From a checkpoint of a small transformer trained on Wikipedia: untied embeddings.
Each number is 128 + 32 x the weight over its row's rms, rounded and kept within 0 to 255. Layers, rows and columns count from 0. The size above them is the row's rms in percent of the matrix's.

# layer 8 MLP gate, 1728x512, rms 0.0523, rows 1507-1541, columns 384-447
size [ 98 101  99  99  99  97 107  99 102  97  95 102 104  98 103 105 102  95 101 100 100 101  98  96  97 101 102  95  99 107  96 105 101 102 103]
[[ 89  93 142 171  96 192  86 163 149 159 130 165 174 147 128 176 107 105 174 120 132 102 151 144 148 107 102 105 140 114 178 134 131 141  81 124  61 126  95  80  83 120  80 147 158 119 197 115 100 123 112 116 158 102 153 159 140 130 121 149  80 128 141 141]
 [159 191 150 157 135 125 168 163  48 143 133 126 169 131 124 123 133 108 114 145  95 137 129 149  96 126 139  66 139 187 101 155 132 113 121 186 109  68 142 119  90  47  73  71 136 147 117  89 175 102  92 104 138 142 188 138 108  95 142 143 134 132 110  49]
 [141 133  69 106 155 109 145  89 125 125  78 107 139  66 163 108 108  36 127 145 132  74 120 149 124 129 108  56 135 109 115 145 159 114 198 152 121  64 186 129  34 117 126 111  99 142 119 116 136  88  91 182 157 130  99  93 164  92 157 165 120 130  67 101]
 [134 119 175 181 125 127 132 114 147 161 107 136 172 118 105 121 145 126 127 133 159 134  97 108 136 148 100 152 117  78 193  91 117  99 113 167  98 116 177 143 128 128  99 164 132 129 144 120 125 114  77 169  90 128 161 114 107 116 102 157  60 108 127 157]
 [139  95 126 123 120 131  91 106 118 102 192 105  99 139 151 137 100 112  66 130 135  61  93 136 110 114 175 167 164 177  73 123 159 140 187  91 140 121 169 106 112  74  46  97 163  83 172 139 119 128 148 172 117 146 148  92 129 137 135 142 102 135 156 170]
 [160 117 146 141  92 103 141 146 160 127  95 116 127 130 131 145 143 165 177 168 103 145 114 130 101 130 109 136  78 102 159  83 141 157   0 129 178 142 118  74 130 135  95 134 121 199 212  76 166 120 103 119 127 147 112 145 198  37 143 120 172 140 155 123]
 [159  86 121 138 138 114 163 116  80 125 106  87  93 164 107 130 114 123 115 195 151 173 117 132  97  96 228 179 118 194 122 161 128 111  71  89  98  60 115 106 133  71 180 104 140 132 141  47 190  50 121 138 124 154 102  92 150 131  85  96 126 117 142  98]
 [ 85  87 117  71  75 126 161 102 152 155 145 148  89 122 145 138 215 197 135 146 131 144 126 132 106 134  29 112 134 152 174 101 134 146 144 147 142 125  86 105 130  49 133 170 123 178 142 126 167 113 108 163 139  59  79 122 101  72  70 173 173  77 169 146]
 [ 33 147 168  95 136 128 156  64 172 118  80 138  97  96 153 105 129 123 113 145 132 120  88 131 128 162  86 197 115 106 153 162 132 124 128 182 154  90 134 151 103  54 152  80 153 148  96 165  88  73 150 112  73 201 131 111  73  72 105 155 115 111 134  98]
 [170 116  81  64 110 129 147 166 133 112 160 111 148 160 148  68  85 153 154 106 165 179 106 125 137 120 141 187 108 111 148  95 153 117 141 107 149 129 105 129 106 125 162  92 156 121  91 177 155 115 140 125  80  72 166 103  83 116 104 134 133 156  99 176]
 [144 121 193  93 175 131 119  91 136 141 166 138 175 116 144 107  97  77 206 174 154 151 155 149 128 130 151  69 105 105 102 102 158  94 149 142 125  91 171 129 156 155 118 179 122  43 197  95 146 148 144 142  89 103 138 145  61  77 165 196 122  92 152 128]
 [ 86 120 179 107  78 176 171 137  85 115 131 167 128  94 163 115 104 119 110 100 151 121 111 187  95  88 163 104 171 124 117  87 135 119  97 136  94 105 146 165 118 101 155 135 132 157 137 141 131 141  91 153 140 105 131 135 137 101 131 118  69 176  48  91]
 [115 112 105 207 183  57 126  99  87 106 105 110 146 106 159 153 164  97 174 150 166 169 174 143  94 113 122 134 129 165 124 102 140 133 129 146  96  85 127 154 103 104 134 103 134 169 135 128 153 105  51 108 133 128 144 139 182 147 160  80 169 123 131 131]
 [ 72 149 119 109  96 111 207  83  90 140 150 139  68 142 106 118 156 107 109 115 123 137 185  59  75 144 116 121 142 143 136  95  85 120 107  91 111  98 102  67 102 154  89  60 113 105  72 180 161 179  78 190 139 118 128  81 160 145 123 108 143 162 120 109]
 [154 156 150 112  96 167 137 146 131 145  71 129 109 132 139 109 151 187  99 117 140  85 104 136 129  75  78 122 112 137 176 137 159 186 103 160 125  97  88  63 154  56 120 137  84 102  97 142 142  59  51 159 115 116 146 102  77  97 127 102 116 132 170 157]
 [196 116 106 124 142 154 152 179 152  93 141 110  67 125 131  74 105  69 125  90  86 151  86 103  56 152 151 153 124 138  86 141 139 108 161 150  99 109 188 124 115 106 151 110 105 105 135 125 153 114  92 126  88 207  92 124 145 108 151  89 101 187 137 101]
 [ 93 147 162 170  89 132  97 112 173 186 120 188  79  69  87 181  75 169 139 152 135 101 115 123 165 110 144 138 168  99  87 128 225  77 129 115 108  70 149 132 103 120 100 155 117 110 151 138 154 136 116 119 101 123 143 127 174 131 155 145 147 213 146 131]
 [165 165 156 168 142  83 169 167 149  97 147 188 129 154 122 115 107 214  85 137 103 177 127 147  76 122 137 118  92 158 150 117  89 168 153 117 170 153  72 108 116  69 164  93 106 145 117  99 148 152 137 158 104 128 153 134 116 128 174  92 116 142 124 105]
 [116 120 154 145 165 183 132 148 182 168 147 123 147 129 186 112 209 112 115 109 110 119 162 149 125 146 121 101 104 113 148  56 163 127 141  96 112 106  77 129 133 104 155  89 167 163  99 121  76 182 114  81 145 114 162 140 141 122 156 136 136 143 143 132]
 [139  90  92 167  74 142  91 170 139  68 118  64  73 103 201 138 141  93  80 197 143 118 129  90 124  98 127 120 110 143  96 171  66  90  91 122 138 212 195 119 156 121 138 142  97 102 106 149 181 189 104 122 195 126 171  82  99 113  62 180  96 181 202 124]
 [199 107 106 117 152 152 120 101 142  57 118 121  76  90 143 183 163  89 122 155 113 128 188 111 101 129 115 161 100 111 168 137 119 125  84 136 121  92 152 126  88 121  87 137 158 112 139 139 175  95 120 147 193 116 154 106 122 122  99 132 137 121 142 140]
 [116 113 169 141 121 102 151 145 157 190 122 111 126  86 105  99 118 141  90 154  68 104 122 188 173 145 154  74 118 158 163 121 164 150 153 101 138  60  68 139  92  65 187 160 173 158 174 132  69  90 138 132 125 109  93 120 119  84 104 104 115 138 176 173]
 [141 128 152 154  91 106 100 118 146 116 133  91  89 131  46 156 126  74 110 118 128 141 161 113 148 134 105  78 146 168 117 172  40  78 127 114  99 109 143 155 185  97  42 103 126 143  97 139  89 148 114 122 127 120 213 153 147  98 110  89  56 117 104 107]
 [153 113  74 131 168 109 117 149  78  56 183 131 167 133 103 158 114 176 163 173  99 117 115 118 136  99 115 151 107 126 105 128 157 170 129 188  91 144  89  93 126 122 158 144  74 149 140 137 138 129  67 127 164 230 134 135 131 120 133  95 171 138 132  99]
 [162 136 137 126  62 154 108 168 105 138 139 109 140  82 162  99 162 140 127  90  84  96  79 120 170 137  59 162 121 135  99  92 158 111 128 176 126 130 132 151 116 128  62 220 152 119 152 131 119 127  99 117 142 143 136 112  95  95 136  98 113 181 153 158]
 [201  90 132 137 112 165 120 138 171 135 215 187  84 150 126 172 142 158 115 118 137 110 154 103 153 121 117  87  80 106 104 160 115 146 107  97  67 146 174  89 163 136  87  86 169 135 102 193 155 157 151  93 140  93  82 163 177  99 102 110 101 145  85 169]
 [162 100 130  90  86 137 138 163 130 130 103  82 114 113 195 166 118 164  83 140 140 117 130 190 107 104 153 126 125  80 122 179 127 163  93 151 117 128 139 118 132 176 181  65 166 134 156 180 137 109 122 172 105  99 106 138 107  89  93  93 112 139  92 118]
 [175 144 157 103  99 104 136  65 117  74 114  74  83 135 123 116 162 115 108 133  66 126 105 119 111 176 156  19 121 161 109 165 142 167 171 156 110 126 104 127 146 149  70  96  95  90 123 151  90 139 107 142 164 138  66 145  70  48 103 157  45  99 135 149]
 [116 153 142 144 126 102  89 105 104 151 150  94 105  95  61 132 127  87  92  80 100  93 177 140 168  62 115  72 118 112 156 166  89 140 123 108 125  83 144 166  82  91 154 140 136 148 183 147 114 114  90  54  78 112 118 110  43 171  95 180 148  99  87 159]
 [115 152 136 117 139 118  69 128 110 134 132 137 119 104 104  77  76 125 158  79 183  97 114 155 121 136  96  99 182  99 117  92 127 105 111  51 103 157 146 158 161  85 158 119 132 130 142 123 212 150 160 155 124 176 120 109  92 128  93 127  90 191 106 135]
 [114 164  83 134 134 123 169  89 158 115  82 167 163 168 139 173 139 123 107 125 140 132  94  46 110 148  81 116 126 177 150  93 115 144 155 111 130 168 131 157 125 124 110 180 104  91 128  97 143 144 139  58 135 142  59 131  62 163 236 137  63 111 115 137]
 [138 127 110 115 130 171 147 139 131  71 140 186  87 120  89  90 127 113  93  85 152 119 147 117 182 112 192  74 201 128 100 115  85 101 102  94 160 190  90 109 202 119 112 131  64 123 132  63 178 177 117 121 204 151  87  73 134 153 109 139 140 137 113 155]
 [130 140 133 131 141 132 152  82 107 165 114 172 135  83 140  86 163 124 150 140 111 145 107 129 147 114 131 123 115 137 131 116 122 155 137 138 174 180 119  61 150 121 106 121 128 149 146 148 142 131 139  87  84 107 150 149 107 140 122 167 138 109 165 191]
 [112 126  98 137 103  89 117 123  95 102 172 207 119 134  86 143 155 179 121 147 134 156 135 144  78 163 155 155 154 102 165 162 111  93  78 149 131  50 125  67 124  97 124  69 178 104 140  90 201 168 164  85 133 158 113 170  85  99 126 107 102  77 168 145]
 [ 88 125 124 122  92 136 107 140 137  83 104 108 100  99  75 136 199  88 118 105 124 106 158 168  89  94  34 201 160 105 114  89 164 102 132 109 211 147 155 137 153 195  78 115 204 181 179 177 187 138 125 157  99 193 214 120 108 124 157 131 120 167 130  91]]
# layer 8 MLP up, 1728x512, rms 0.0548, rows 1507-1541, columns 384-447
size [ 93  99  97 106  93 103 106  95  98  96  96 104 104  93 104 102  96  90  97 103  97 106  94  92  95 103 107  93  99 101  90 107 105  95 100]
[[175 119  93 132 115 152  77 142 214 153 140  87 145  88 122 137 129 143 119  92 104 129 157  80 127  74 114 103 157  95 125 128 174 128 139  61  84 145 141 139 143 142 124  64 154 191 148 106 131  90 130 121 144 136 120  80 157  67 157 135 146 132 143 112]
 [ 96 148 182 211 137  49 163 165 141 121 134 135 148  92 125 123 129 171 134 144  96 154 138  97 125 139 121 120 170 140  77 158 136 148 155 148 143  98 103 124 153 103  70  93 125 144 109 142  77 107 143 113 126 127  79 130 147  95 136 144 164 113 153 149]
 [147  41 118 133 120 160  93 135 143 156 158 140 159 140 127 177 104 189  87 157 142 132 156 129 169 148 147 112 152  99 144  74 125 188 187  45 120 148 109 132 111 117 143 121 125 116 178 105  93 133 166 219 134  97 127  72 101 126 102 153  33 114 193 115]
 [200 143  81 109 110 165 140 129  64 121 163 148  74 144 104 130 129 109 183  84 146 151 144 113  92 150  65 107  87 126  83 147 147 125 106  67 136 166 134 133 106  97 165 124 124 133 140 140 169 162 118  72 133 135 106 144 135 132 132  77 183 171 177 133]
 [145 152 121  52 126  71 179 109  73  87 126 133 120 156  84 141  85 126 151 154 108 195 123 127 104 143 140 108 118 166 166 116 110 136 141 152  98 101 204 156 125  93 111 155 178 116  70  97 136 100 143  76  33  62 187  53 136  93 182 128 147 110  95 113]
 [149  47 157 141  80 114 129 138 138 133 132  96 112  80 162 122 142 150 156 113  80 137 135 101  90  87 128 160 132  59  95 126 109 128   7 127 105  82 124 111 179 125 170  96 160 157 135 164 184 111 123 157 115 150 102  93 138  75 109  61 127 160 138 134]
 [148 141  58 138 205 118  95 109 150 102 136  56 117  93 175  86 130  70 123 163 127 114 129  91 131 126 160 132 154 114 127 134 129  67  80 157 160  76 187 191  99 149 177 129 160  77 166 119 105 118  68 157 146 140 130 157 184 213  68 187 153 163  78 161]
 [147 163 139 133 119 109  94 113 152 111 173 114 163 169 158 135 156 125  55 110 128  88 110 133 145 130 116 139 135  82 151 143  90  82 106 117 128 135 141 101  94 154 208 152  94 150 143 120 110 127  68 126 118 144 183 169 130 115 129 183 189 136 147 159]
 [157 182 114 116 120 160 143 157 151 186 128 110  56  75 113 165 117 164  73 115 148 159 190 168 124 118 152 148 144  68  81 118 125 119 101 118 118 128  95 111 192 121  95  63 149 123 144 109 111 140 166 116 131 155 136 113 138  85 149 155 159 102 115 124]
 [ 83 164 105 137 131 118 141 116 147 140 131 143 152 115 156  93 179 158 114 103 171 132 130 129 159 102 123  80 153 126 152 159  38 108 114 167 142 126 144 147  81  88 122 163  70 115 109 122 129 135 154  54 185 103 102 137  70 164  79 147  71 147 100 137]
 [160  71 156 145 148 116 188 135 159 145 140 102 105 143 115 118 172 172 111 146  46 153 155 133 136 154  55 152  96  97  84 133 154 136 149  81 139  25 210  94 163 134 149 128  73 147 158 113 110 139  99 157 103 131 104 159 152 137 153 108 127 103 157 184]
 [169 111 102  90 147 124 136 132 125 167 166 117 179 137 116 103 152  82 130 136 195 101 165  98 182 165  47 171 136 149 214 145 133 123 115 120 194 127 152 111 109 167 114 168 153  85 179 148 109 123 170 120 124 102 184  56 125 149 110 194 114 132  86 143]
 [118  81 122 200 117  93 106 153 121 110 174 121  81 178  89 171 103 127 128 141 114 135 131 130 215  94 124 123 107 129 113 161 107 116  84 122 111 149 159 102  95 167 109  53 188 116  88 129 112 136  80 183 124 147  82 122 115 146 117 144 102 107 133 155]
 [ 85 133  83 119 147 106  73 174 137 178 144 148  86 116 137 105 180  94 122  54  81  90 204 230 111 138 157 109 108 167 119 110 150 113 142 126 164 162 156 140 110 121 200 139  71 109 107 129 126 131 126 106 110 108  99 157 159 153 113  80 108 119 130 178]
 [102 136  68  84 118 143 163 148  91 109 167 143 136 184 108  96  74 149 118 128  99 145 136 136 198 101 124 124 100 174 150  87 154 114 118 141 138  93 106  53  79 159  70 129 160 167  62 153 158 102 127 137 138 115 100 160 114 138 157 150 126 139 131  48]
 [134 154 175 209 129  57  95 136 148 134 134  99 123 114 134  93 147 153 162 142 126 115 130 156 157  77 103 122 179 121 126 151 113 124 110 140 105 168  73 113 181 135 141 112  84 193 134  84 156 137 148 144 100 150 131 150 187  83 157  97 103 121 118  97]
 [169  75 142 107 124  81  67  87 147 153 130 148 137 159 137 100  75 109 102  87  81 129 100 149 139 124 103 119 175 112 175 148 136 113 129 115 197  79 194 129 123 110  94 120  60  95 153 146 127 161  89 185 111 134 152  67  81 166 111 127 106 112 141  99]
 [117  65 165 188 122 100 139 189 152  92 130 115 169 132 120 134  96 124 141  92 164 137 112 135 129 126 126 123 101 130  98  81 133 133 129  71  80 116  40 183 144 158 108 112 154 160 174 170 144 172 110 153 179 134 138  94 161 110  83 181 101 113 149 129]
 [181  88  95 140 155 157 158 132 141 158  89  94 116 183 133 147 112  92 138 162 143 172 133 183  95 103  87 155  41 146 126 182 118 139 156 159 137 146 135 136  66 111 172 142  85 105 107  85 162 156 140 109 136 137 131  86 161 115 153 156 126 105  77 182]
 [179 117  84 140 108 128 155 120  83 182 144 101 131  81 147 148 167 135 119 171 154 109 161 130  98 125 174 140  95 118 105  58  46 156 164 127 170 146 202 138 148 156 127 123 121 119  87 132 113 147 126 126  78 142 129 181 125 150 130  90 162 173 158 179]
 [122 165 125 105 124 174 113 165  99 123 140 153 122  91 120 126 173 163 153 124 135  97  83  66 114 127 156 131 131 129 169  89 100 142 116 134 145 176 108  96 111 134 102 143 135 150 142 127 180 170 162 154 106 174 126 136 175 117 174 165  40 158  88 106]
 [ 63 123 157 110  81 152 109 239 152 123 120 121 122 129 111 154 121 116  49  97 130  37 180 110 108 102 116 107  46 174 121 165 143 123 101 123 169  90 137  91 150 131  82 126 172 158 113 124 129 187 126 108 140 146 126 192 137 147 157 115 145 138 110 136]
 [151 116 130 152 125 162  33 136  75 126 152 147 128 131 140  63  37 160 173 196 131 134 167 135 151 120 164 145 171 103  95 140 139 158  90 164  90  99 134 125 145 151 144 135 113  74 146 119 102  79 148 118  97 107  87  87 134 112 138 121 118  63  77 147]
 [109 195 179  89 161  95 111 158  79 140 121 122 102 112 174 121 136 129 139 167 111 145  99 174 133 131 110 147 127  16  91  90 141 184 123  97 119  93 140 101 113  63 145 131  85 112 164 162  95  99 129 153 104 131 126 118 185 103 170  63  93 177 105 137]
 [ 90 118 157 123 146 164 118 162 153 110 127  90 168 114  88 107 164 121 100  72 162 107 125 141 117 109 118 102 228 120 136 150 147 106 136  55 180 104 141  53 146  59 145  50  68 125 197 176 112  89 130  75 144 186 165 195 169 135 115 151 180 131  64  89]
 [106 196 104 141 122  84 123 118 103 186  94  97 106 156 143 103 126 151 152  98 133  98 114 110 114 109 134 143 116 110 148 116 119 107  97 121 140 184 135 109 144 136 113 135 102 159 164 111 127  82 108 140  73 132 167 141 141 154 177 195 121  86 124 132]
 [151  59 141 127 112 137 114 126 123 149 122  79 115  31 204 113 114 158 158  85 183 172 154  99 125 132 139 144 126 101 100 123 132 101  68 121 147 110 123 125  79  73 147 114 132  72 121 141 131  77 119  72 118 121 137 158 159  96  92 118 128 101 138 102]
 [118 179 128 106 173 123 189 148 150  90 146 170  93 128 106 129 130 107 124 137 104 124  81  81 128 142 141 140 180  92 202 156 103 154 118 121 137 139 108 176  99 101 137 104  82 135 154 155 116 121  74 149  96  99 130  91  85 128  97 181 157 164 145 125]
 [125 157  82  95 203 119 137 125 143 108 103 107  85 103 134 131 156  70 167 116 143 134 140  96 112 176  67 169 154  86 116 149 128 147 155 143  99 135 112  98 120 164 157 129 160  90 156 107 129 115 149 163 138 231 153 114 140 146  79 102 135  86 120 131]
 [158 124  98 136 138 185 103 111  99 131 168  95 182 108 144 105 151  38  91  86 143 121 136 122  95  87 132  58  59 179  96 104 113 140 179 152  94 143 131 119 117 139 179  98  67 130  87  99 181 136  98  94 107 185 137 122 129  86 139  73  73 127 131 172]
 [133 126 101  99 146 130 138 137 127  92 126  96  88 136  89 112 117  46 121 154 166  88 127  75 139 123 122  89 164  89 186 158 180 160 133 182 134 116 143 230 148 133 168 145 127 134 158 149 108 166 158  75 118 130 188 223 139 134 131 153  98  89 123 154]
 [ 91 126 125 167 163  98  81 122  96  97 171 179 153  48 101 106 160 145 105 109 148 116 124 129 141 125 139 175 109 142 105 143 103 108 168 140  90 173  89 203 110 146 152 112 181 110 141 126 162 146  99  97 156 142 134 159  89 132  98 115 138 105 110 160]
 [ 81 176  45 122 140 160 124 126  87 131 108 226  94 135 153 132 177 168  84 117 143  96  85 145 116 132 200 139 160 110 139 118 139 143 118 144 165 142  65 104 142 103 193 130 160 130 116  94 103 127 150  98 139 129 111 151 111 135 148 189 132 162 154 189]
 [108  95 163  82 134 161 151  89 112 154 139 119 109 148 144 249 127 135 135  45 127 125 114 164  93 100 115 127 142 135 117 144 121 127 123 100 136 156 177  83 161 130 165 114 155 106 130 135 124  73 144 129 154 175  61 186 187 134 180 162 180 204 140 149]
 [101 169 168 159 131 112  96 125 110 177 129  87 150 133 121 165 156 132 130 111 106 137 188 145 102 123  84 151 101  93 154 138  87  86 121 134 130 147  90  77 255 179 139  86  99 161 118 119 168 174 109 125  96 129  80 102 109  85 121 172 143  68 165 106]]
# layer 8 MLP down (transposed), 1728x512, rms 0.0407, rows 1507-1541, columns 384-447
size [ 94  97  96 102  97 116 113  98  98  96  86 102 101  95 103 104 101  92  97 101  99 104  96  91  95  98 108  94 102 101  92 101  97  97 102]
[[155 171 181 134 140 142 144 104 131 145 160  83 199  84 114 152  88 117 141 155  54  94 179 105 159 172 108 152 187 126 107  88  95  87 139 156  44  97 111 115 106 133 162  94  94 128  98 161 118 134 161 118 163 149 142 143 167 104 122 120 101 132  38 165]
 [147 141 152 172 120 131 129 125 139 102 115 194 125 116 163  95  90 158 161 139 159  67 174 173 163 189 150 109  92 169 168 135  95 141 180 145 148 164 140 142  99 112 153 147 124 123 148 123 132 154 123 119  57 138 141  91 134 120 175 130  93 113 136 173]
 [146 186 118 174 125 127  94  66 117  97 220 145  72 104 122 107 110 125 138 139 108 150  63 123 133  90 136  97 171 117 156 109  72 185 136 156 109 155 140 119  99 135 133 126  48 139 111 166 129 194  87 157 126 157 114 155  48 120 149 130 104 115  87 103]
 [130 103  97 102 138 115 110  76 118 134 179 116 133 190  76  72 156 144  98  90 182  52 100 176  95 168 134 164 163 123 153  99  87 183  78 161 158 106 177 101 148 189 115 147  87  95 136  63 110 163  92 126  61 120 152  96  79  83 105 163 143 151 214 119]
 [104 115 166 109 155 172 125  92 149  93 186 178 105 165 147 123 138 112 133 145 132 162  84 146 134 132 141 101 115 132 183 132 124 141  94 126 179  84 116 142 137 123 169  60 151 136  31 133  93  90 126  52 165 152 126 111 118  89 157 178 183 141 107 144]
 [130 161 134 101 177 146 127 156 124 115 118 159 181 112 146 162 114 157 133 171  93 138 127 139 156 160 151 110 125 199 149 136 124 148 225 165 140 157  81 126 113  82 103 152  92 119 105 147 101 165 132 144 124 144 108 106  80 156 103 115 100  80 123 132]
 [160 141 111 102 171 106 128 117 164  75  88 165 179 116 130 130 137 134 148 121  72 141 106  65 103 112  95  87  97  97 135 147 121  88 157 157 140 165 119  96 144 150 134 155 162 132 177 106 162 105  86 119 109 134  64 168  92  92 161 150  96 141 140 158]
 [133  52 115  84 151 109  33 149 129  57 118 114 106 124 158 117 149 128 132 155 148 179 129 101 175  88 123 155 150 129 124 110 122  95 110 125 139 155 172 135 161 146 156 133 168  96  98 186 189 101 143  97 113 136 146 102 194  99  81 140 157  90 133 138]
 [141 137 150 153 153  85 109 105 112  54 102 160 146 175 147 133 127 123 128  88 151 185 124 175 185 166 122 129 123  98  99 133  95 147  99 125 159 173 177 138 131 118 122 206  90 128 116 119 174 144  94 106 138 139  87 134 106 163 120 145  48 177 134 128]
 [140 211 149 150 123 110 119 126 126 147 147 128 110 178 176 149  82 127 154  70  83 183 113  96  90 145 107 123 158 161  82  93 157 175  24 163 115 142  74  85 140 110 132  74 100 114 117  86 182 131 149 111 109 148 119  89 212 167 170 136  83  83 118 110]
 [129 209 151 112 158 117 119  86 113 141  89 131 141 138 111 132 127 159 115 119 218 150 116  91 153 127 133 142 154 169  84 132  96 142 177 126 151 153  61 126 133 129 165 142 198 131 105 137 137 165  72 125  98  79 144 128 123  95 103 138 102  44 107  43]
 [129  77 101 189 135 181  64 153  95 123  97 156  84 163 101  76 104 120  64 107 106 133 128 152 126 167 135 133  90  86  98  93 168 162  94 119 138  78 177 143 128 134  98 121 164  87 116 121 192 166 130 108 130 183 161 171 122 151  91 129  46 116 162 145]
 [131  95 155  71 129 168 117  94 149 136 161 127 128 156 125 146 116  84 121  46 135 140 110 152  93 148 172 160  51 100  91  46 148 105  72 154 119 144 112  97 170 128  84  89  84  97 141 114 165 140 140  43 122 101 166 154  93 119 151  76 165 169 134 130]
 [133 152 121 139  76 146 153 224 130  72 128 113  97  94 121 172  52  99 122 148 164 145 103  98 110 144 117 133 102 109 136 111 108 146 138  79  95  44 142 131 135  75 115 127 122  80 128 126 130 174  68 147 184 157  72 120 101 106 156 124  98 100  99 102]
 [186 154 140 129 168 144  81  67 106 170  88 125 159 174 164 110 124 133 106 131 159 146 155 122  96 112 133 118 134 140 176 197 137 177 123  99 127 130 154 147 143 134 131 110  94 150 118  84 143 171 114 125  71 114  58 123 159 159 125 119 136 108 140  72]
 [ 90 115 154 159 102  94  74 143 162 125 124 121 119  66 106 128  98 161 143 132 132 120 113 135 143 106  99  81 116 196  88 172 100 156 117  71 147  57 151 151 127 115 124 129 120 142 101  62 111 110  78 109  94 159 135 108 143 178 189 123  89 139 166 125]
 [128  95 151 150 111 200 118 113  96 172 119 134 143 125 104  94  96 125 128 134 103 127  91 110 225 150 173 115  98 166  94 113 141 123 112 143  47 153 130 142 143 121 122  84 117 117  80  92 105 137 144 203 115 169  80 106 138 156 109 164 117 123  83 131]
 [ 98 142 169  87 131 139  86  58 130  80 144 161  87 134 124 104 101  98 150 150  99  80  99 101 169 173  79 143 114  87 176 195 120 111 110 178 136 101 204 111 174 113 111 112 124 144  39 154 100 113 153 107 159  99 124  83  74 143 101  69 136 101 111 102]
 [ 70 137 123 109  68 120 157 119 119 118 139 120  97  97 106 107 118 131 137 149  79  84 131 108 102 123  78 144 154 129 135 154  83 132 152 128 106 131  77 100  81 145 129 109 137 162 116  91 127 161 110  98 157 100 119 117 104 175 112 118 108 114 182  77]
 [140 166 127 124 103 171  98 123 101 161 133 147 157 126 117 108 109  86  83 199  88 180 146 140  91 104  74 156  75  90  95 185 126 179 126 161 129 107 118 121 125 129 140  77 161 124  92  88 121 152 164 102 138 107 152  76 108 166  94 108  94  95 132 184]
 [109 150 128 159 158 117 127 163 134  80 118  31 111 167 129 118 155 101 133 153 138 108 126  91 146 162 113 121 175 122 120  93 134 171 130 123 121 140 113 109 130  67  93 121  68 141 134 179 107  90 146 152 121 162 128 124 151 136 176 117 166  18  83 130]
 [142 148 192 163 141 116  94 123 127 146 109 147 141 118 131  69 120 134 153 125 126 180 181  98  86 107  82 186 120 131 122 122  93 130  99 137 114 118  76 130 124 129 156 120 106 120 103 112 214 157  92 186 117 108 133 130 174 133 119 111 155 161  91  99]
 [ 69 165 102 122  95 126 116  95 109  81 119 129 133  81 159 180 194 124 134 117  84 134 100 120 116  97  73 168 106 134 143 100 202 127  97 125 128  91 123 101 169 142 155  58 144 169 165 109 152 125 128  92 143 141 124 188 186 108 152 155 174 185 126 120]
 [142  97 127 126  88 164  94  85 167 155 111 127 136 155  96  79  86 147 121  65 137 174 122 111 171 141 130 192 191 206 110 159 119 117  49 135 197 176 143 118 110 129 170 129 122 142 110 127 116 135 136  89 181  91 168 120  53 120 116 175 150 136 127 120]
 [132 130 143  78 116 135  64 113 116  89 120 160 115 153 192 132 121  97 154  99 107 106 160  80 170 163 112 159 109  63  99 119  96 101 156 234 106 160 104  99 119 244  81  91  94 150  84 116 120 171 144 173 172 163  99 136 137 119 112 142  84 130  79 115]
 [127 126 118 107 157 116 147 161 148 144  98 162  97 208  95 111 154 102 169 127 129 124  94 127 224 147  92 108 140 155 123 123  92 150  87  96  88 171 119 136 123 156 131 212 143 118  96 102 150 126 146 160 105 131 110 137 131 124 179 119 116 178 102 158]
 [148 142 130 113 151 138 166 165 143  67 156 145 155 158 134  60  76 106 168  97  94 117 139 164  54 128  58 120 175 127 217 201  99 108 137 139 148 184 159  95 125 213 141 126 129 145 131  50 155 201 138 150 131 105 121 167 112 121 178 129 131 123 141  86]
 [136  30 116 109 165 147 125 204 115 150 105 114 136 146 129 135  70  85 115  92 111 143 114 138 130 113 184 145  89 147 125  64 158 119 144 156 216 131 133 121 121 114 134 104 111  78 151 157  50 153 157 151 138 145 123 161 218 157  98  69 101 138 124 118]
 [161  74 116 149  82 159 133 116  90  75 130 202  84 136 142  62 137 122 128 107  96 138 160 148 103 150 140  76  79 131 127 159  69 118 143 122 164 142 114 136 132 109 100 104 145 112 112 141 144 134 113 158 178  88 134 121 131 119 106 107 168 157 114  80]
 [174 193 158 171 146  83 123  84 105  98 137 121 165  69  92  69 135 132 158 115 125 140 161 139  90 131 136 168 112 151 143 132 176  78 180 138 137 145 128 168  93 131 142 160 158  93 153 146 111 154 140 115  95 161 183 142  92 151 209 121 159 108 109 151]
 [133 124 110  98 139 111 135 132  92 170 141 104 155 134 125  94 126 100 103  89  75 136 106 127 108 104 105 110 150 221 146 156 133  95 141  80 171  85 115 151 123 121 140  87 102 165  80 103 143 107 117 177 166 100 139  51 120 146  74  97 151  90 157 127]
 [113  90 153  56 128 100 165 162 141 124 150  84 170 130 132  97  89 101 117 112 107 172 170 101 126 156 153 113 125 144 173 124 141 126 189 179 141  88  89 136  93 150 123 162 109 197 130 154 114 167 197 121  46 117 175 162 148 131 100 153 121 106 175 143]
 [ 83 140  91 155 166 131 129 131  82 153 124 114  94  88  80 110 154 117 119 108 131 134 161 150 134 124 125 137 100 169 171 171 130 171 230 128  89 108  83 156 119 155 132 182 109 155 140  97 102 151 110  76 144 112 101 141 118 107 126 207 160  98 177 121]
 [137 127 148 147  93  39  91  81 137  57  97 115 186 111 113  94 122 165 121 112 161 183 141 106 147 131 137  86 154  59 195 141 126  88 136  95 140  98 117 114 163 155  52 154 117 163 159 124 117 157 164  84 124  94 161 111  67 104 228 167 114  98 121 124]
 [105 170 107 155 108 184 151 126 114 148 130 106  78 178 162  90 103 125 132 117 107  71 165 207 142 152 186  94 127 156 155 110  68 111 132 125 119 172 108 113  99 138  96 109 189  96 107 181 107 111 116 160 125 101 156 106 133 190 132 187 157 220 120  90]]